Weights of a small transformer language model: 3 heads of 64 (1 for keys and values).
Each number is 500 + 25 x the weight over its row's rms, rounded and kept within 0 to 999. Layers, rows and columns count from 0. Numbers have three digits each. The size before them is the row's rms in percent of the matrix's.

# layer 5 MLP gate, 512x192, rms 0.171, rows 204-247, columns 144-191
100:489505502510477429463516463531537459561528536460534468509487495503501488514471468535444481530486474510477535514515488504508523513513487535491499
102:492492502487510519487533460500477497462525469517519463540522487514506481483518504510515515504477525517465481480501526467527486489550451520532491
094:489517468500501470470501496531522467519521547550508499505456521515503487523528510496499501516510476490509503502500572489477511498462492508537515
099:512553519494504457464478569492532536435521494496494454485513538515523496484485469504473488459483513503503477509507510495462475489515521482514479
097:483495550462491521527460505512493478480480515529487544473493528534473529505492460522507473488535462542500489481492506534517483458483510459466491
100:498510490520477465518503504515508503491482515494459481502483480500482519520520486548506492476508536508480522482492484512538519498485470525525481
109:515464462493529483498524486472451492491498569495497508492471530469498462543501525538503480515514508482511577490507522495516500457482533488483501
112:497490502539555511515525537514519474535513501507471477500497501532504503524511492507507487495531525520433529519497511523485522468533459463503487
095:512526481476525505537540458560492500515487504504472513495501519502483543460506449517479503492508497493473508495482467500441467514487508480554550
100:559490497472545512489489532495516482501516502490503539480494463501562517562507482500515496549512483532529483493489489508498482509511502511452490
096:464535509492519474538451512486483507490512473477509478521480510545523533503473543472496485522533486495482527449488513511519505492505491475507500
099:514514491502476463524530526449555523495441502490525518516501507484479516493437486519494530456526478497513523509508476502470476495516521481481476
099:512494483501492509529505498467528533490513494511515481485494490516461480551487516512456495501525510504485496510521476518493479507507479503498482
101:489504521513504504510476509551494501493512512530509480449481456487538522495469442513484536524464535489468517491512536477502518535501534497506557
096:509513490473508510466464518488524488479460516509491531522542560522473470508476453504483543462499506540511480510508507538500490490518479497507467
100:473511474471509521481516512483498509509478466518458458528512502511531491554517495505528496475525516537453515477477445533505451530477482509531490
106:489516464468482536477521496518547495481494507477515508530436525481514514488516489473492475474480515530498541474499500537496478477516543493532505
095:486482473499473505543534449510565517469510490522483535570535457495485473516505515526495486551525523477512460508512464516480518533522494474455507
103:489469488513502505501488474510525538511473478513532501464495484493483517495487534547514463517496562529491496550477518446502489534518492486497455
104:500542489515493492511564488487542476488536534534518507546534491503483496506486505506527473516517506507527534481497440487507471452489501485496540
103:552518487486500488495513513504473514473482445519533512525543494524502479490485455511439525514513488438462553490484475493493530461506464538496499
111:498484497518489503496486512477477531515476505514547501470476525482497536524493505511453527497515533490570539555473475512489488457454464536466491
102:479486522509519457504486502487534534507502529513449494493521528517490483495480499501443475544475482542497483457494527466507479536454507480480502
106:501475476525513548525518495490480477510516472512442495504463491514486480501498532510501507497530460488483479458502494467522509521529520507468520
094:498522478497534537470475471472505484521506498498531464468491545475492507471475495503510467465502551512515494522515496536521499468496523502518504
104:497487516464462520514458508513505506508518490480518517533522483448529494507471519490471495507473508537515516512538486508520486515463512481532549
096:511464466490541498495483485509520541553506494489502485524522512497461548512476478492516509491461486585462539503489506479543528514516486504491487
098:496528459458478468488521514489497469519470480495481502484490512450490508477522509491528485506524520552473451491486458479536476491495506525485477
105:460508507527450521507477546487521512484462473487474533495493539471483466490505495501501508507489484496511527534467510505530447498471485502511487
103:448529498496502431532498524523451497492521517502518505495505487493474511542465523479471495480460501502479496484524508477487482506499526508525517
100:461453501481553455480504494467496497482495514524519531488531552477462477525475501488527476527447511501483478494514517467503458467496505465516522
092:483528551483513519516534486479517529503481502456524487490519513495458483533471502461495475555513453469545527536478513537462507476460513486484510
100:530467480495512508450482461506545485515542497513469486450468486494502447530491502506516489525486518514492511470493491484501470476540530463503504
097:514460500490491518503479476488483495524507497534492476478479464512487505484481521493489481526517509471469492468496501436494508515501492500506540
098:457467472499505513492474552525483481478495517503497501493516515470545540501479537516507494465462477492558512503493495527493523491490559515465509
094:575497544503447507515464483502498498466497474511503467529496541531511547549489478496477460517487529529462502486461517524524528516502515512513512
098:474500516519486502510482495467530483505502522520488496479519511509509482469506510560478488500534485519532487466517506466489484518541496471537502
102:501505527504470464512523479453454536490534504473516484445531506467497485499491510542511482498551516463498465513529477484503514525472467507496490
097:465491535455513499502480492495518513543450484490519496519518537481491486452504481519516526484491549516472528530519445530535486537492492497514439
103:539433518534493459512504518496460538505505493521491526514508503520497506456496466493533508549496520511522497505486503494505499564515497496468488
102:507510492484504530519464485527499496502477485483479487508529486520501531499501499514506480532494472459501500518508531471479452500483516510501452
103:485553480514487489548495541502473502479478568467452484502505482524541493531450500496465552495490513503502517522478498482522500459512498482509549
096:500515499498509478533526532524530477494473508469501462544486524445505482486469492495520483514526463525523498503521466483467444465513491528502480
104:476525493523454500528513448527538510485542494538493472475501521501502510514505497479454491518496507514517521512510488455453541469506509520497467
# layer 5 MLP up, 512x192, rms 0.164, rows 204-247, columns 144-191
098:455538481463484505535514481492506504495505512530453485488490503517495523546531467493500519521551474484497506469536470503492513498488511458507517
104:494443529543472482492531540545509517530525500471496503470454508524503523576497536488444487441507456502503468455506508478486487480472495504514522
098:545500511540512553485510499517516536483484458496560532513483526494483509503487486481520468474426496481498496497506482491457487527531466451472508
097:505505513496485499543490491511539493522522502526464471471527513504487503482485539499482547520505489517514499492451532461496525519509479497489491
099:506494553495539491487487534501497479493480489501477540527541490541492525446506527536526517483475477479493441468538505432502542493511484526540530
119:478490501439488543511506506499553477484490514472512468464554506496528487506444479503522511498501477473464560529499457498531440505439474485510462
104:544485544508492478493534506503500484471498529515477505508505491544480501477549516493520462492507464549457454501508494498463470492523482491499503
106:491492469497543492506521521514503474493491537512480507472529496472470536501494495466502519499474519516492491501535432510508473480493511470443508
099:522506536505524533479510478497492491505523502474480513546470549488503478488478452512500498523502479498495501511505469540471431486489526488479494
097:487482456462511502490495510513512500474540484514486511473486466489499505488484498473474483484549524485502496516507526501477523510489488472507531
106:468448486529465485513486476559519566524481518532509520483512488522456515493505497491501491462481466433529519489498473480499509479511494508518487
098:464480524469533480504522521504555516507487474515508523460478507511510529466550465540504547510559473511506482510508522488505495524526531472509518
098:511521505486506489518527500526513527488469466475480530507474491520486497506498531527501542488473480494496490503455472518529495502493511472525532
099:525485512512494472516503483465515478448471505475500475520547469506517509473526481485528517538458480507498482528572471513537487476490524511493509
103:488499509504460470507476501490482543523516527464480490490460451485532468480516465486492520487496447521481491524498551519538474503472483509493515
104:509496533508522516469502519478498484573483505555510533520501541485508501540492497509516523529484498475464518500487512508485499487470540509503574
103:477500489456526510523478513518510481470497497516485518551453517487527508470475464518526500513485470494505540519543494553510488511475483530463521
098:516504501487500498506488535513517483483493489490543471537476477512527483498516513521474468471495439536537492493455538490509511525521505509520491
104:462489486476499454492566497506506532475507488542503479511508535457507487509491488521492517460486510485461527494517492529428495494532492475526523
104:498486466497539540524490508530485470533470497509522514484537490550482483498492436525493494497498521496491507523479514533482482558488525482485492
106:484498534508496532504515507529451496549506485469462535520467497474503465530508524468530515587527504531562485482481491518499484502505511486454536
113:522472497496488502512493495474471488502479512500477508532491535530550494539511475512468510554473503438521529552465528513487500502482496507505523
100:513484514479496496502511525496490537522513495469518454468475483526452446499507521471519473471478475506546492506502487494490520479536500545500511
105:489451549492523510481513513521546548516456510517499501493505472544520501523460455474455539481505506477524511521499529516465505535464479467479478
091:564506477473450467512539520496508551465525486515458506503480494536511483481509483496498504496497469504477501487547487477483504478512513523513467
108:465482535514533454511514545464506513514509519489488540530524491474569509556495524514529462539450516517478498491490483497472497521458528485488523
094:500465525512542529483479497526519489477515516538499481487512500536485466549489489510502459467477469492489481465488503477486538496478496556464526
099:536505535490481499504470466516505529463457451492486493525477498496499513484538524533483485500521472560529517479512487506548503516540489503505516
098:473507512481538511510476525463500482456514506516508471530495519493505508560533494465480540498487504515458508507511494503484494508492480494519525
106:471526513508508533536509492528484471503477502511512466464483505525482517498500500511494480506471472495513518511499513499515529544503509541517527
102:538467492520493496519481475486538533531476487494488512512498471471517508526522466552510507500469510512541513510533524503461519536544495527494548
096:472457488555547535496491483490505445481509520557461528483477471534517488492508492541494488489480550490558534497523515508522528498489479504528483
093:538506492494469506495452463528475488500524479527517467523478470538503495462492504540505483527485494458494504513496506471494528506475463538500515
093:498475460453459458486512515504523509522507465527547452521527535498493541531461507509541485502469473490460471512485484513540463538472505499480535
100:526513543485493462508505486527499464517492491491488491477490465481494474538500494485491476562534548505487480503478477490514501514535492501522509
096:477491528519526472490512481545506493457465451484494511513533476484443490468539487537445478501514523510492533489485515520503515485516494497501503
091:493522504482511548491506478460467500488492522486517517484526485507494462496452483517528506514524500539537494506489521504491557527553530501437502
098:484448464526494504459477457485513493533507504512491492487486515508505458502502521520516529481500432529495441529491516502491504515495477493493520
098:529476520446506476483513514518466514507483501479526525506494455514487517484478497461525474539492535508474470504545532537528526531471497543527499
100:479505543523519526476503473519489521483511459494502527544475533523488483508471505537449500504462522516492466485532512480485500524512493514498454
098:474517481517496478514528487522529479532549496463532510476504510501522446533448534509540449475521490478496509478472492503488499490567519519485498
095:474510496505522489496467476518517523478462492509508513518483500495515519469486536500532480486535535558456488511494501501513466473524505518534521
096:514497555483534458524534486534521509504484508508505561499482523500460526510445520522510465516516530514497496501504512466532551511504483508463500
108:493515546509497531511488517491533502532477441518480502502555548449511493493491481526485499479515486508496489457476470561492480493521529481516510
# layer 5 MLP down (transposed), 512x192, rms 0.157, rows 204-247, columns 144-191
098:515509536497514508482471483493505511515483527482515508524519482486549487459480499499539475516493519525491498565510546465535489515488480539440514
101:547489467496570528483508538456493492543511463487494530503549523502451517462480507483512504530516515486479474506503517510511543500499494475465470
099:496475470478511472470470496540481515500493474496544510500494460470515523495494551480484487496504504464513507468501485502497491426514529513469450
102:509491513506522483469497500462528535472464504500483509474494503507491509495482502475479506494521520494503520477493500470471486459441495516527488
098:500488493500521486515497453470497504439492503485540462464518469478506486487473505483544530472472465448483484526465498503533507488493503498502496
099:505519534531506503529508495512539457482497490501470483487503475515443490519516510494483466535512528516475535536501485543500500471525492523529539
107:540486529473498572488510544470454521486469521496495489508495536519488486486484494502518531515538510518487522480506502490514501534502549491484501
102:480467521466513463471512512529508511505486495502467516520525549449513473500476480467578522516461472541491531508506493515501482458497541525479497
103:522573513507500506501487476532513499538517499538474513559490537499459542497489511516516521524506463490564485469492522498506474510515540480495472
094:488553516475496497491556482497456477539486503475500466502539504508496502483531519471485489504511506452524516496506518489496492511466523502493482
106:518490500528462477470461521513516510509472509520549511501508509500481521512535458480517527512516516474508520504536508485508552477493492530476504
094:481483458521483525489493482514484474457501492497517547547550418524489484496489486493503519495500484493513444498493478496508533468501470511512513
098:446493505511555463520499535497536540505485491461471445479483495495493492464533536514496478498519532507471515521538508495513485512542489571529512
097:497493507491523499508499495506476460483478514533511445481534477494464472449516495484503463484507496496551506438464540467490526500501533513498505
106:510466507498533554522506519536482512524489543470531430471505467489474500476487463488486458467494487501521533527485536537485467496539484483477513
105:475463504481488528463486495531505476495542481543511489524467499490514507483521508501465462510488504506480564516533546522535471493542494462501500
101:494440474525518506497482515514493483485506526497487536470542488507498540498485491476531488517518515514495488499530481515506501501439495501514510
101:494492544457464577476513498481503466506433468478503512535481539538513478530529500541499472502458502508489483496507486506494482515494517508510501
104:538479459505479458514525485548515455500446467512518470534541485515486517465548464505531528496474516518510471493485514506505475534473489503438453
101:532492501482469480454492487483495499485561499480523487472569513512476534500498464493494518519515487604545484484519536501523501496515525468515544
094:498480455504488491454500453557461461537510528512486522547505467469473515481525500533493558469524493537473470495507522537464535466485483484486534
108:518473507501498517539521476489506518494487515536471495520488524518452523471503488492553483486497472513452506499513488499473497478500520442501501
098:494486497544516547506463496494518460516509480495462502521513489502530514477464484499545479530531501479509481521488527545510475496496519489528505
104:497468547515502461508463538533494523502569534503528492498497531482565505494453503478496485495543564500469502495522521513507472444499475507509504
096:504503513540508511484472491484491519476496496521509456522527540466485462491469450491492514503453502489491482514480526522490483521464532524485512
098:489514517538519511495514508523513521479507526491525444460481504518486536468496482490502522454462519454528497496514471488514516458517482480472432
099:495535513479504508472540518533484544522523482488416518442494483461503515457465541493476510479539510497519490513514483529495494512477493449530454
105:498494526452490533470425496525453506483482482481489499528502511490487480461506472521501507468489500450510486472433500500485502522498481514543515
108:470519519489508477496479460483471451527541503411511479478547517497503497532487492505493521498482543521482508533505509508497524529496482513455517
101:498533474523482501514465491512478495518529486487495491539489462529463489528487526501518532487533448522527489460502517508526530514509496495477528
097:474521514480458474486495492527555461469491497463480442491534486478497512468480498457523453464453512461541488502486494487516494506472485465493501
093:509482477471469496532482497518547516488516499458480524486515520470461543506466486495532516481514472534519532467538490498466469510529468477532499
101:468495509532484511505521503497527524430499513493499541541520509549494511538509493489531506497500487491448476526505495504529551523524490500511528
092:485517476459470490495507495529510547499490499521514471489547564494497494491502503508563506492501493479516504506523507525467482550512525519488497
096:506519508479532461527473496517468509501520471506495472499530483500531508472482463486466518481498476510478544495439488489493556534511497506470500
099:510521450481513542483494495527509440518450528508493472486470530527506519490479466518547512531483481480443550519505522470529521496458481505501484
097:504515492516508508494479475550504514489480495497546505488470560499441484507461499514493477502467473553504489514482470480484509499497517491502484
089:515583510521542486499533462471484492463500502542457474495459451509532461477505489509525535472547538502518463510486520527530502489479512531493504
103:528555522505488487506477469508475483492514513495520481485465509557545470473521525491497476522485522527509499493514523524463507530496503542504511
100:523526500514550492492482489553528487530466551524498522510489510530505504508510472457550492491508501515510465492527504504448517495468461509493584
093:529488454509518488497513506496488511471481466492504517480539529504472514489502509490480508505534513469478539539482491526524443511489487499487502
096:521475517496463527472522515476518524511484514464534501493522487482477490477484441492435462553527470496517510514557514499491481482482490499510494
096:505486487521518517472514526511550483499485512523517551511462507493503518492527495541468494477523497528547466509466442508458488510497503537481542
102:504479493524540468509553485485510521498475568498489507496512532502520463488496490458546457454500491482469476481516469524488513471507510504451515